{
  "num_hidden_layers": 9,
  "hidden_size": 192,
  "num_attention_heads": 3,
  "num_key_value_heads": 3,
  "head_dim": 64,
  "intermediate_size": 768,
  "vocab_size": 2048,
  "hidden_act": "squared_relu",
  "norm": "rmsnorm",
  "norm_place": "pre",
  "norm_eps": 1e-05,
  "positions": "rope",
  "rope_theta": 10000.0,
  "rope_fraction": 1.0,
  "qk_norm": true,
  "attn_scale": 0.164,
  "bias": "none",
  "tie_word_embeddings": false,
  "parallel_block": false,
  "extras": ["capped logits"],
  "init": "uniform",
  "init_std_qkv": 0.0172,
  "init_std_o": 0.0172,
  "init_std_up": 0.0172,
  "init_std_down": 0.0,
  "optimizer": "muon_variant",
  "learning_rate": 0.0123,
  "lr_mult_o": 4.0,
  "beta1": 0.9,
  "lr_head": 0.00425,
  "max_grad_norm": 0.5,
  "warmup_steps": 149,
  "schedule": "wsd",
  "decay_fraction": 0.357,
  "decay_shape": "sqrt",
  "final_lr_fraction": 0.0,
  "batch_tokens": 32768,
  "max_seq_len": 1024,
  "doc_mask": false,
  "train_tokens": 154900000,
  "max_steps": 4728,
  "dataset": "wikipedia_en"
}
Each number is 128 + 32 x the weight over its row's rms, rounded and kept within 0 to 255. Layers, rows and columns count from 0. Numbers have three digits each. The size before them is the row's rms in percent of the matrix's.

# up: layer 6 MLP up, 768x192, rms 0.205, rows 240-339, columns 64-127
# down: layer 6 MLP down (transposed), 768x192, rms 0.0486, rows 240-339, columns 64-127
up240 096:093132165169074195080133136159163070122102128095121083081150176137128138175106171119156077100148167111101134114140156106224154213101126130149169106085132079167158099118147046127089167165065173
down240 096:161143121129147122111102115113135150046116107128144186096092081094204125072082112124140139104099147135136083126122083117109077156166125152157109137118100141155146138113150189076177135132104165
up241 103:117194173135185125089143097148103160110086130153119136151122150175090099171189076093161184144092100148138138173177075078077092168158122092165126153096079078160145096154086096131124135148155116
down241 096:134188165098074152161160139115150103140128182093075109107148152099093187159110161146136171100117138098122100113106162151087106141105115113134102088160186121145106102104123133140198066117125144
up242 099:152165108126079077127173197158127134148179076122127184123161147141130171171128104130110185154171139119082129112159093134091125134163133143143134086130112139165164143103150087124144127146099179
down242 095:115052128107165123112148105094109151121088133086174117152141105145146132144086162103034062052123089107120121124151106116177120113059152148100164139125175129118128133131174148137104077132086133
up243 103:104085150139158102138137129125162157109112142181103105129157093093154085137113127134158137112114121126128106127113096127111140148093123139152162092090179135140101084134171096115217185132136109
down243 099:147086131143069159144096127217106130129149162046190168145112105117176130145163093148110141142088160086056090117129147161176138132091163133158132116147143129133068184119136167177115110128111169
up244 094:157184105138156126123082129121152088148149072080117129077128136125123093160061178172112129147110085144116104144117175101065127123116090134112148159144147176153147186071096101077106142097157155
down244 098:130103151110144122110155180195140145162132161201116142146110172196146140109188183070138128125095092131155158180081163077083177112148102148162140096104197107173161095152106101127163154118128115
up245 100:083141136136184108137113133108154154047107074112110134129099093090185115099162142152090123071153174152110094109149177166164133170096155177114117146064190126129154141142121082164091118112173124
down245 098:125128094148130134154164126164145172105072114111140116122172174087185112135050157151144156117133134154106082138157148179150086098095085116066130102095168104122167119065161095117160085130147139
up246 102:095121141170164072088139146138125149105129101109130128131135070156218076106113131198134106084142171100119138091162123130091182127192123140134110136136154103131129141180135116114088153115134088
down246 102:094179152125187126073109133114192158167180141164115107110102127078142128145120177107087133057088132084087130144145105145184082186098115150127086108108152128081161118084132169166162130146092086
up247 094:148162124177156177179119112117128129152118129183104082101123141134082146067116180177139106146162190154146142075151161149121132074113059108108097058116125076190144133203079119137090140116121127
down247 094:088102149106087116104166139092139202133084142157098169160095170137127117176132079134126119112063094119096153127180097163173216132094131127176077120151059186150106119185134108099056113119140101
up248 096:185169152148135145087109150181063173134178097144156172147141167059142114086135118118100113102115144101088174164140147142138176075132082135050161140087122170104127102114166160140100096141162073
down248 104:153013150155116185119160090123141146090046135118158123158071057117188100164108118153156142134160127187180083098128158096146117175137149125132111152137167155142119122138074076113128126128083123
up249 109:119136089187146120135160132061119100140186133111101081129183101145145117191181134160130166096102164119135147061104091167104082161101158120156124194119123137123097120106090186160125077086112117
down249 106:156092149097146192122152148181115129077111168164157113146163097175115149119131133126111142129133130125079106123167144160115165141178098133060125142098178134127132102103120099174079171107179164
up250 098:127124071125164096125079125161124116125092118132095160105090138032135143099084161161093141108053126093044083047152194135123132211100139122114114113093138137132110116111116100183155134095145134
down250 102:152095112118125130126135155130092166106182122141207107156162157121067161097133120160127148119143176147178206131143117090093069169115126186107060131156145123152107070119157163148120164132127111
up251 105:170139085104155161093141172141147132140153160213093112127102087077113059117160109109199099123134062190070111145166151129127174137165117118171167165080103112133102156102078116114128182094133071
down251 099:138107185187044133130130142128115156082112136087134170181119103083085082178091125121110157162093062145140100135166126096111112112171140156165127149120132077157175111093165089154095101110124146
up252 096:228146101110126125105091143082147123161083118115142142144091125173141098083140124086123125090132174149146080118120181104102158189114128179145154148147108147089132121136083133092127136096106087
down252 099:138133082138145073160092126082161153163127133152134235132117121093125110101136138113130082179086140124119100188088099171114185123124121097121102117140144125158156228145143051092146144141152136
up253 107:165100122194136110190107127112065107141148150137163125139115172122136147100094125107175165144091076113111130121170126145101139108165095115143208091153184092203114173117138084164143159110164136
down253 107:105126130056137075125185153130067120153152125126189154095130137148115138123076115111190131106097155154111046114077083070112110101094103159137161088126116130134138197100121103053158144142189124
up254 098:160085152126120144115063112158071142101137145077124130123132200152106163203159126164131096111167129121152070135147159082199181097184179090087186186141166123109171143173182129120121117122134108
down254 103:180108106110135126171167169087175042132148110203117133078095084154106117118111177069120126159058143166136179120071117098145145121132104167146119085105126122156118156143071116100093136099088104
up255 104:108126130126154087136107116166125095127146083118132129079114076179086132203173140160108102149154120128152133100085140100153143117105092145106127090146118121128082136162141121132140058178155117
down255 107:087058149152183177113133067131146107104178174124119152095131111105102193086073126116097157098124155155096155138105097187142092122076198153106128119124074125134138173100046162158130125157065130
up256 103:168123176131111065107131109155092115082181145134118154131140115164151132110132122100069195103123143145122141158086138116161132150107116119087105120101084127140086214099130190101140104140121112
down256 100:132170143121173063142155124140075111150136096140145143141124133137158172136124137161193130139140162171148138105083105037147085134137141122183187131129089100122196124128143106175124132119139142
up257 091:130120097144112143094143129125111158143103116160055125149082056159088106163188186191118191117130210079106095169120145047118115160089206158205198184180115185148059129109122164153122174116132124
down257 094:116116053181143145100121172143083130135108132113135126186149160132069103151086160165086109114159138138111166188158123176114125086103120162116083148125121136094173098093100150143076146157124207
up258 107:128144146080176091130152184120083154147147117096177079133138147164106160156128129195140170148153149133098176152161124164110120152081103124061137108159113106237158135148129137082185053133152124
down258 107:174061169206110123158080116127085083144110102126116053138105144105103144123173020145136117123136166087116146028175091203072141085147128138109132173097147121128116139128095120180088122137094213
up259 101:090077166150179130128120165104155091142150019053115135141138078141133134145176110105148127114138124152189185106113150188133139113134126124097133148110186060149166129132162103195165120099183131
down259 098:120109076138057106167120130118146151073143146126122070155096148109138120174082128144152125139099125112157122088128093152119098171108106071131119070152148156138151102142089162097114130072132143
up260 096:133179143108091147165182121179108141167123147115110093097128158125113133144059142122115156187104138167186096191108123125103230150099157105150121111178181100048159068151166155067118093097196106
down260 094:180108113179142141168196077101184169115093110192217132173126105097163150116123145107126129058181112106085185092148139092154113134124129145156134063151136134105143118116074093080043160146147095
up261 098:161071160139110106147156113091143082124143084158149195081144115148111135124135113188164153164114147115108196164148119087126131109104090106138132098126135071125124103113086144166140120137084138
down261 098:168125184141149104151092108110094114169125105166143108126140187128124164169073155136148114201151100148152097160116089126178139150158099166200136120180079119139173081168141100082156151133099194
up262 102:100107121111147137150136095095132105106130073078100138052109148109142129158166134171080113151152145141121147125108164127094119100170133104135173142140134113120126125142089104067090119154179172
down262 104:114132093180083093090085132160127120094145127115117118118146132134163173129171161152148068121115119091170146187103078127167096119109149180117098105131142163115146153151097112089141150130064078
up263 104:147112082082121123076121123130107163044128069167191117169146152104132129080124132128091161050154180171143152213124107103160166173135127160142191143093140094077111139107141111123140097068172131
down263 095:096196125112155104128076139096189127128114172128113163113184077144135118082137125130103116114126123111125127085101182148112076072097075186067123120145198066107161091145101118166079098083161245
up264 095:169148179120154153132142119138119140154167130117095197110069105195158193079151117146116099166147098143156133138118159174109141143155153087101158109082179143157145099136142184116156113127096138
down264 100:128163137095165122117161117144141087070110178128123131118162178101150150114098062094110094111136124082127165158124172063116183147100125145151104131132130103092119141140119143190162145157176120
up265 094:147114144068139114176153112138103077105104157113127144120116119147112125103156095100114138171079168125090088126072140099115188156110123091086143117094132122090094078097108104146147133058111156
down265 099:156169122082113104154105109128146148112165118138099153089084061103049132136168097093117128088194122183160156144087106101099141140070123089189163175122114092162144124172184152117062097140167079
up266 090:108197172067143153151138132130141171081151132112098090144176139162105120147162129107143174140122127197102149137125104138148028157099127163091165118104116106159142158216119154093120095098119105
down266 096:134069082165135096113104105150091146201199149136091192121119159069148103140073081129108163138114126078135151178140145109109102107171179126086091170110129128183139129144154142131107138157147098
up267 101:115157155147087132151163124118094120163129029120116127095118140173073134199127127132116112114077203104112104180102128079121189169107140125091096100169154197130184150120074105178108134181104125
down267 104:138166160124111104089059157137115124051134114149168149137104151134063086159129096102143176102172120133129114119129085096152068119135186157119141165120142145089100156119187117135122128202102175
up268 095:153129101105147152157051164065172113130090102111133171138135165151100162130067179161109100111166123126171126070162119116134106182156122145048109160081153104149118094104154118103095103161150146
down268 096:145111099115129109063138136136136119119115149092098129121088068170111053096163099091094157155148145107133184115121146118077126133111137122144136118132161108102097137080089195106115108132177094
up269 106:109104109149172108156069112119091108137155123108136059128134145145140169163108145109092135097149128131135114182119086129081126114131124108188151097127200144083124128118127093103158164160174086
down269 103:104132140112179161095146130177124137141119109084115133179105049134161176180095126158144147165113104098177115128152127057147112149144166126103114123155166128120153161143140091038085150132140131
up270 101:156127111173180136157109107136096151130180113122098143130171103133119144152122118139096117145092189126087127139185117162090126082133153170066140034051109095122167108083090128166136169108103122
down270 101:090172175103080145139154116113149108134095131149104130174123202155151130119091093150107135147143126150130155120079122161156132136120113111112064146162222129135059152125113099130154132151130068
up271 102:176099118133122134180157112150154063126114089116138128128099126105122113138136123175164073166104166102144156154079163087135068118144088119134165119145140059085115064177116166179153100067149133
down271 102:145147204073139172098144170173063168121087107149122116186155145176095092099142138123148137122096128101108112102163170123104175137160164153113109083150140163146149122102117101168138124154148103
up272 092:116190188137121098120136139140173159086144153082153121162128091118127128074033165149138168191171140127143084080125181136194179143198130127116118104135098115204188097168090148156118118128094137
down272 095:094110110162117136130172085159110147158155076094108101132150170105100126153111139153112153187092076123081146131174126102091108027157179097154095135175131160155122104079149137091111165107119146
up273 106:148063080178081098086080146167111173125110114093147138123155120084129177142210048092177123098112121142156093137112113105143145150146158151136132079132161155124076140109072160185101104187139198
down273 102:174147113097124155091099144134116146165132131210083096089120082099131191108124088127150121062161121135118110086150122096110184132126135176205120107106141150158153101166132130093140144137132128
up274 108:138104151103123161178153124136168124132122144157113162165165155149117145109158143129153160031130127090097122080163098081167142142140071126127094072118143116149111108094120117107136121094177028
down274 104:110153084152113123153115111153145112129132152171116163131154062164135177098183161144135111189200122108142125172097118133105106103143120201146134128100099108093120146159125113129116180068108152
up275 100:175142161114124096167107115059127150129190148179063123141128155141119170140139135192165173170049164083138111176091122116151103180106164221140138173102183133133147121145139130116152152113128101
down275 098:133161173136146164066141139137095149108157159083141167130159178159141093097136123128171155077129128135172066107139142115160204130137153135104144159151097103153110134127104110093097105126067126
up276 096:154134163126069138144109151088102148133146114125061164119124075154134100091173138140155105085041152126081139143102120076122108089097122125122123163152147072102062154187108067144067066169150159
down276 093:167142120130196167137088118183122117167159108145187117137183153118113083089127193173090135221194112111089131119176146203187103121162106118086109045166125147121130105038112093112174131103137084
up277 102:178115132192150105135144161138177109063160085132187109145069083133129195156171109102158146110117096088122077138125094089106130190181062131090173172159156120064160129071155140143178104132144066
down277 106:092132064169109123120143124116129187189158096162084115144136157115136127069081143133091174176056127150119162055151134171148107128081166106162129090113192086187062207136079106151089109121129186
up278 104:113143094119183131173130152079100087169135140108104201093153111111061121078125160169156085112158082114139101177086164144129164136138123186093157095195089133112163189124089098189184168095106081
down278 102:159083180135130115154095166151134135136058146153184114089090142092105106100125161099135073136090124126151116112156180117081096140178084150134122111140121126164173062126146126154101142109139068
up279 111:090117099147175108133196155103137135161111088089130126124097131147075169140129095115125121102172111148182114124118122116136120134122124183178108086143145218169106106163103141187104143091106131
down279 107:142080152146152082070128132135104158177139142181122154111136146083150105135154096097134133042113110156111123159149079130163107064114145139125178117207128156112123106117125122163114133124130100
up280 100:120123075118122141132144122100156126137118117126081122120133136152113122099134089194094148132134133158163121154111193066118086108157152197116107107116091204184157134186117171191152108139091081
down280 096:061101145163121097121158154114134143138129139106117159148167104154115189120088080072090107149141118086080110118083163124112098087070051118181126038128095154148099086125167127139110087076129152
up281 103:145141166095176150134130134116121151125153109110144147111114148163095078102090085095070149164142166096123001096077170114107082115095140169153144047099166150107102144127149107150133172136143105
down281 098:119135144131146146230108150123173178129140133130115098153123116092119154151129120087123118132143166107138125191167146130165192182144079083133140127095136136141108123176154124111140137092075109
up282 104:159156145105072147135182187090070104147155106147067108141136134130086085110145160042140076094153107122072121112111056097181151134136123126132129152138178108142085123181200120130162132136133173
down282 109:156160131106121081094172094132183141105127076200129126144093098131081104155137188121114114174111057148167148158151122157059123150134087104161078193200134036115136082182168069098147075104150070
up283 100:130116107098104109075137147128076115171174214094145144054168172147128106127149095135116139114156121061129098200123106166216162114121133153125130094132165100119088139150126198103100123148136114
down283 104:108176132108180069123104132100168183091132095121110116095076064146126130141127090153067116113214110158161135145096120109094143135114124049137138166133094190127114152128124063148142106178099161
up284 097:110210089077104072140089090111193104147148187119181148107145137090095121174093114176158137103139125144059122144156150130155138132179157099159112133145134143077167107131121058179157178074074156
down284 094:102096127145133148138122088070103104103140107119062115103144122115146115062104129155109074147110156103174179125158172104117086121107090164153129075081188076145082193143067167157127105152148135
up285 103:123177198124094184094104058091082092110147130147102138118139094133104141125138154094092183087126117177117112117121108107089121130114147095095125134139163102090122138131116057163163107068160115
down285 100:154104102149137062147057145175138151093094099158124154134103127151134123145094140120102076100143106146123149099083093151132163166118091078098050134102143184177158118114110065141112122092159105
up286 099:122119079135124126154142078131131123111132118095125126149130127158145124083168129154128111140156156119152135096110088156102149099116110105105149103114065172117169182145038124146142142183120142
down286 101:117121133152081077154147132115132117113123138195167148114139137111150098142099121162113096122124155106090092196059132167125102196079121131110108164109159138146102097130113195096163082091151140
up287 106:128120128084069152171142100171077072124126115121146157128187122173165095147154111152196188184148147114134164157144171110145110138104122148120127157172152144178150085156064104129149111094112120
down287 102:139139133185173190116134149079125132135123131110060127101131084116193078128172124119087179091122056079163043163124105137126091116127104100121188196103122115088103159110174150141142158066177135
up288 103:184162065197104118132138115150139113144163131183083113116104119119115147158175137114133112103124090168040060157188131186165152120098104117138120125078115116150083125096062132117138152119149093
down288 100:090123082108095140130151129126109101088099120115079162150168097073118151067190112099116151106130133135137146116154160086170132135126098175186124174140171154091091094069124103085159139139130121
up289 096:150099148109188108092118096140077112151145065133148154168143095110106202075123108090151079120135108090193119117173121088118142115132156129093195151125165150147097052098153115184055177118166114
down289 095:183144138121126163098185095134191110100091150092146143130122143141136133127165149096104111133139105119111093124118148116029140155134149061170131106103126137071137117086125132206127103127052184
up290 095:130116147090173136126073174180135148132135095129144139197124152101103096109115158139108097107165155132122184058136133135157244122129137122063137138161153166075042181135102134137101101097148135
down290 100:163171130159126124141128128090108104103081167166150125045115121098155069146109130142102132131101185074106119184172141144127068127177115105174171119050091070152183098100158194089128109182114149
up291 087:138103134165111162132151132129074110105177117126148134132159114204126143117156162194063145108132149118117107122122120124079101095107147152124093153138113158126118108164142121146050098099103164
down291 095:111094160163113111141116120133162146084056103099158048131145163063099122120116126069248112109121080122121157150107103109132137145087121114113122085149142109130143138101098114122175128158112068
up292 105:137148100098116180165141130125122119089197095212126129084141109093125140093140109145121143069151153124132099115086182132089038061087150106119082139145133136132154075134125181174112099134080122
down292 102:143107187129169155118137182147100093163090117125108140111098162166203141131131128110067111121058059092091118131142159138133160148173161099121151101119137154122134134154157151132104154063075143
up293 096:131136221135129101093114157139122074099124043122101110166114153091179127148154080103121119124106141146123095097134178088122121109120190136065118082149189186169070053165129118113119133126113148
down293 096:095125109133140091157189112116107085141111133124110113155112140114095095157162157097098094108064169150150097205092159111107118162152145176166125125116152077148111114081095112162145112150123130
up294 106:167158131167170120141100099093128185085149102230102095084105178093151140110186107121115118182091159129133122144112086135110145085115129091136129095104131151145080158163069111118155116131134121
down294 102:174136157140074107112125116163120162138110151139107099166100125149188107136190127114120170093140154171103048102106154144140133074158148148142074148088170130080150113199099184106127113130078131
up295 103:119143147222100107154153078129097105156172134103125119117124123156128117126098107138191124103129118140144124117190103090133144158137137135081144109156064141155173133128202139111107185115115116
down295 099:148134090107118145060136166116117105126115127085168111133127193117069155125117161120114144087116081162147101118137132170121073175115127167132098057073126096141141056150114120134148148065123120
up296 098:148195115121183179154148096056080111115138124118029111151138119081124112196092162140130133098071114139224190131108122067110116168110061132117147114095141128151099126121116056180143101154164119
down296 102:189124097138119091117138125192139127084169182125151157089133154129137190109182114093090156116219108096072087119167219114129094081122124112127128175128116157157167137120130176086153129093057174
up297 108:123226140112174086125129141127073128100164106108120118078134123105176196132144142089108154143137187113118078105083118151105126179095140167157188124141149100179161137152175146137165166192105119
down297 102:105142121166124145081120148093121128098104147089031109108166122093062190127098116103157173174094152144150159178078151127162175131144104128158139150146166079072121158153083137126131075157145058
up298 098:123082173170159136126123124131085137169146143134171153104081150131127151136141111167096149106192144111177114111059205126196103167150103155132213152148157156125111167122092154083139142108172137
down298 099:162180108143108154172086135153124106111184137109117091119121156141134119115130081131127099150094153129076178175155049140095146074106090137121104094171117111094196104114115034128094093104103162
up299 104:167163091124174137088153122104162132190109111097092142151150111079167178125097174127146120110083177142157133114116180083199129159137102159178155151140112128153151094135169119111122185153134181
down299 108:133136102131198129142149072095133079128169145091134181104110147126078170101122148164134109097103129172136144120119130124155102139122180135127084120125148094120115123128155179095109123086124151
up300 106:170121167114121122159099096105098088146155068131131167106095119150148132162146095104111180057155125179116145125111113129173096086128116161109188129125150070151150138182156145155116157137150121
down300 101:097179163157173095125133109144132165168148102114127113096144136104146172102093135086091163196150107061139099126164097175115137129186135155105101139142104104109147120104145127174097109130060146
up301 106:140127122091161130123120114078124122149105089107138141091145118100155072135090175161094147152095120116091110116146050167104150096123127109098177129143089156191101126120087114145109120109088125
down301 099:109083080102093152092158092141080131101143117133097128155123099127099185128110089139135105120159080186102133173187153150127157097091141107154073168165112132137124124089115107133108102153178094
up302 096:172139158111087081107195138093123065187089118108154126123162073141138109153113093120114179133131152106086085103136134144164175103140152147144144138078098138114130093138084145063139148147097150
down302 100:156137086145100100105075166074108178128162087188056124085108159163114136132131105088119129101129156131082121075112135140128073173147194120097101161071128100126135110093135149116077072124102181
up303 096:142153105116131076144118129123101145153147107104160140131128120083133122110132132112117129122131176156063192080056182141174114109111121154122147176157114124085150192132142140130046126180126092
down303 097:085126160077152120139181151122177122092137214122143153141102144160115198122098101092132159100158131120082054110189188166127105148127111126158162111126112118135089191092124167128094099161118136
up304 100:177147101118098090108149080162128167135148132152153117156118121104123158122123134102154110147166124146074159094169120128124164130133110129063121160073169097126067133131120095054179110148135120
down304 102:173072116133074134145081193100159105101117115120173166117176067105150134079134103143148131123139167153139126162145085069135148138181227116150166099137119148145107144158130121076148137130156142
up305 101:159063086107087124158191110147113123128124187144137120148164167113165125124166107175129118123124151056138105136132106168155133153171160154146082109112116053098102121141078161154138105135099111
down305 100:123117106139148104172146144105117161128131146132146176180173163128148085075128168140127087151123112129071110085096130165125104116125148095185171103119186152095150148116118059136106094127136083
up306 096:114120133127103140172123114148111174141155120115097114058104093175151136098082124186121120184200138138108199143151122159146103119141149114068172222170116075172123128129167177124239114115095129
down306 098:166100180116120137108130150178124112144179148081105124103125091155104158122163100119161069094186107139127072132120122081120132093159107184110112134121145113095112188121137114128125087147205082
up307 090:151115159087115139132136128129083145160128112109134113101166106132190114165151144089060127112117075074111152131098118097048163131101126165155113078083193183184061057135123127137093100110147165
down307 091:153101081129159088138143132142109154101180074085182104089125137132105173169090131101088092110098111104086101145164158108153152152185098147155187123145126141120148165093131150113100176115138126
up308 095:160107113095084174152157062113143038143167160101130166077110184108134161142132129100123188115115140183167101108154122114064155167127145086120134183137152092152092107085151144144120156096187173
down308 099:150100148117100090129149120139081235138156151101125083183115090115139148138176048110124125104107101121119060128100126093182146039159180150114128119125179100142134156101101119111155161115102125
up309 098:149214140118112192194111105130078063128182196184056115118196129123134162111148115115127183142116124108104118177110118129127077151092145091082072095097147141081100114182113116152163097168171087
down309 095:157158145204158120149162160161158146201106113146127169130162139111137133137115126132131117109168130112178144132160103143174125153147076130209209175174204125145181117136147170119076151132144161
up310 105:141092042198126167122164144116155135122126191148107152105111126140157137191137194159188155158170071096125151096133177123095186185124101081148116117153145156170191141113127144130086075216141042
down310 103:117122118095099105118140161136099133084134097172157075104126111126145089060118065147088064114170112126197124129118092110114157142178131199158160187135115118070074102169116119068156139081120151
up311 102:144107118132148101140179128181189160157123079104141188142091060156100158124097115099079091180123156152117122172155181142147187181171130129112154152091201069069155100127159150184111097147098135
down311 100:110141108159153154130104083120106090076156119074094096130140138099182107147133128057132138167143186092102113137128095155160146134127168089162196066140120187119148174097103070119080176100095089
up312 099:203161152156096096174139151168146142160162130157108147164114112081164098138113122147130091149136169084145098103117088098059137132120093167106160145140047089138134115123101179155184121119098145
down312 099:073145145151159130086108118090142159114132035126155180149188120110111112134121118113142097105072132148077118107123204119105164099081159164156147122128114177170175204085119128153123181164185129
up313 101:180169113136099176145178123155146070106078128122159112156109085119138096102149095141065110096115145219132133178131095118139141102187097150125209145165106105115124090146130145116174110132200105
down313 102:110140126120146110090170154123122148127098100114120147107078069097159192109117134135107146167116087113134165109076116163161171192096137130179135155146094166044158143169094164179107135196048121
up314 106:146110124130100108138176106171141157105100139094154142088161165141103107131129079102127104082119133116100087139117157064096183131191054121168092069192125102209138175173143135108155117049104101
down314 104:149080148176107120104123115103121071074127170137166154125139100145140141113177103119073135120101130131097149197125157163129097048138201076073153141133156178063130131116078143155150089176102106
up315 099:149156092097072140152133154150088096088136062097089060106158159167149087101136119143197136108140125132157097109100133104043113135131202113136143076103138107135131078138159123149145185107120125
down315 102:128095149075112095179170130142080111120160098108160097148108148097099111139129154144104150088093095169161151103080117201104096123143200131136102080085087134041134111154102139152146152121138079
up316 100:104082123056139097127109142110122117141126134119151159148086151118160129185145162142137175095157091139099142133141118180138162110117156114099104090130089108108111111137099158134074140053127100
down316 100:163132102120196143065165095099117095116101047129110096123129192137120125170153128183127092110052144151137179117080072156174170093112133122103088123134088096148160065091105118146146162155148141
up317 089:084153115077116159070124132129163164120139095149110156149121123191158100101165100092114142127145073106090070101134117127151162085166128167079149098117112112136088153098216141097036110125135113
down317 095:128077090081125128167130102126100114155096101132114140109172135117111151120121142133118141125141182165110226103102144145093111167089090091177126095124083160132062109103126128199124109079104165
up318 109:196150081137130147167137174149131147063152135148123148115107112117108134149153193160155193085108108147112110149130133090173100152168117120091107124143142141068116136114187085148135070110077092
down318 105:093116113150135079060123143133104109195139090116128193168117106109141121125152144164112190107126121172154183116139133141119086115117113182103101129136128155104122109105138147097112171093071082
up319 107:169096123181161138137072142125107177143073131093132129120110096146098103170121077136108158123166153123132157109148137091182161077139121094135152024127099157111148103159125178107167115115094130
down319 103:106121151130090085121137111125106130102119105103108082116187119102100142147171145145108033164097146089130151129124193144111136154154165129172121168101132118070086127182126131171129131135145074
up320 085:080109061135162146132160112120156126146178094166131128105105147115154101095141193148127114110065059176152097160165135076119205093092086119068151125072141094135090122094104162070108101154143180
down320 100:197107157110158127136127145148135116121044207125127138123141094146157138132082103078125175138178123122123179120137156175147089106127064171146096091131198180129137165105168080189086145124123157
up321 105:176129147095100132112049130148091074099151145218145161126133080122114170097191159150158108088088142089137110090116125140140114160122040159108121080136119149122136128134193124082134151149158094
down321 101:138109149139122143132127086090106130149170157126117143183062121131116104145120134092142097148173070062117167115111156127209144087022110177162152043138146131147173130128122106158176167149110084
up322 101:122131072120139131101122119099106101141132111134153173041141150115101181171094137118085137071160093136175112128187117107075139186188145171157117131122086128124097133052104059130145113157134129
down322 101:129153072134146149149159124128168121122129189136181103131141135095085106150149116112120112096141088170129121182145137175135129093133019071122097103174150135113127053127152134100126157122154042
up323 100:130093175083127118110106152141128168157106097136150160137184141106102137105151126118120158117099104149155072083147105088144072158161128090123092168162108143091049086124119096081150113165162116
down323 097:084100147108155087186093104095108134116107127113062139118087132121132060127189154118139106112151166106158169147156178181130076123102131151138157084112091121176114208174065173068123115139155133
up324 106:100107156115139131113151135090116118149133105211098106069115079169108157114148107099144119118158184163138120126099117152080113124160123147117155111051135074185124118108121134140096172163109164
down324 104:103121112187161129081171127118183101172134152103154179055097157162100062157088186124127102170112047103141137126151116135167116129073116092169141133144121186117122150138123083126204107101105059
up325 095:119132109095137134109111193074136141060101102067146089128101131107129113169121117202185094164099151157111159137131201169166198143113114095165113096117184134119170121176217138133125118188113153
down325 100:133101115134150131153166069142137099096117115131168196125091099091134136168151050124134091099077127115137075153112111093094085127124090147100137123098125106116098157124033123178164160097150095
up326 102:167111145124171074084102149162170121180136122074134109167127154183123128114202141101141112088113156140086078142105086080123115144133119139094134175096148083128122135122098095161141164109136130
down326 103:100096161124123094135185092148114188068110143095127110142139103132122103107184077078103127142093089139142194129171164104130166138112151130122194114100079094116096094156135142120088155133116130
up327 096:109137131117140096116121168135140161144157142088106141098132106136138149125202158104112143093099113104144121110151109200114171152099138140124107105101147121117153184148103165103124160121173088
down327 102:081118121130128147139141146159183050169083180137099141117114124089109133122155120122153105146133129147115154138153129118204122122183121129139166148129022148056140168100137194049137096155072103
up328 100:119111094108102079088175106157205128171110073137123149103168122155189160130134127133098134115230098150091129157105086102141084097145127172126127147120149141168125109173087103136121032097140149
down328 101:119116109120139125156099184152112141131172163136118184148123087086079103137071124146132094111028060112149132107115096148134112128135140136141084135131107157139110167120168134176136127116128114
up329 105:182110076158049089105135109118104152143101099169132173091121167157155150139139091130125124065155102088125150160150103151153113107129098080128111158138102133136130127100126091106087091112174101
down329 108:083101148114101050140141142096232117121105094121098100119100120070113143160122097074150102139163101181052105130130147133127137089161170181199163158112102122121171093204133155101142103105106123
up330 101:188126101164109143099126119113085118100113060151118097097180107119111126144167094133135163116116180111169121119163133110100130101045150148113205153127139122154071134137122097128139093088124133
down330 103:107181102096030118149116106088135150140176179063142162114048116109131116112145121131067174174227126159114147085158114177128117109189119109134073106149154162167158106110061099137138197112151149
up331 096:104115111126116114108104120145066166178100183151086145091129097201136147124188127154116156149167167118104133143085146200084171159101127128158137177123147075068104150095118142155157118135117160
down331 100:171095123136156102134097089112119130114180043115128095136146138127115208149098141118109137090157115118107192102108162134125091109130074171077152095174143187168143123182160095121095079156182090
up332 099:109125119228117165082118150122095134138108108126133148039105182113200125112126143121193131097076082111139148126131109165074177106142140063121160099130114159127110151152083109092144150129108128
down332 103:115152119162141123110086135093159105147128121148144089185146039125109115171155139204142184130100087121169150076166154114086199098124144084117124122109164099121146074158082163104150154152178092
up333 098:148108186129040114114120097152076160125131113149129186090205114088113089127120182142110146152105094159118109172155144153161172170233123080137171108106175124141127157125184159101093051156085106
down333 095:146123131131197163143114114109155200167101113121210083214093168113112114128145116040128152098131119135053112069122120107153081124099110082082079151173128149153069161108144146131175186159142089
up334 098:058104085074154146109117151167094104091186139194133160159179123161118099179165090157142156093108108079132184148116081138176111094134141206122140131156183113123101100138149166150092133118119114
down334 098:126125166141087163150144103143191149182046150111135171084130153121076146109125126156136131154146162160097125108119125094153111127110134039173140104126102136123128157037169066176058108187103107
up335 103:114110172084088129105144132127157153108167142144170138046107105159190109106197093164124146079147128170107095149143079127150136127116103103104086089076158136129162144099111113172104122106050105
down335 101:178122094166134136138134128121155172158094122234142162103114199091144132077101132191109122090123150134135148151098113176117132141071138141181196215105107141149145131104123105164131121228123149
up336 104:179088137169185114073094148144109155098161112113118098066097139186128155131087151170172060127116101143123161109171129111116119128117194129098115121133065147101090049139129108099144100104094091
down336 100:138115111101125115098134098163164135153117128169159135112088165115138119175181204132094145103185079111175103155159114207120117152208152051094098164156174124163082125094155080136076137107129136
up337 105:152102126088098093120144114188167137093140106143041118147109080111128114088141149072106153126064137111101124120142110187165156186071115146173148134208132156119112145104183180149081113082174128
down337 100:180107142054122032091150067154147140123125127114108148146157133116078186148191182100121113126125157146132067142083145180068165167117147096116068119153141136115182094127194108147080131133128141
up338 097:117088113113078168112145121057153050132135122109155142065110145107158120168109137124125124121118126196150132136123078133168102110143103162120129172074173104118059174135199174119120122089113111
down338 101:177112139135146139134148103129165146142126136107118072162180141139108149163144125096165163109081149082109063099097112120125127163136113101124128091103150157161117164139078104147077156126136109
up339 101:128061126115181125126190147235158138108140106107154153111139086133119085136145183161124122125137101142125101175192162107082158127151132133098150128134116136152152096064182168165125170109105073
down339 095:106082110191067155154135152143068169109153136152136129109071066112128186175143167124196120133105131065163142084156112169217174116174136130162134103111132132142180140089167111169045098118137132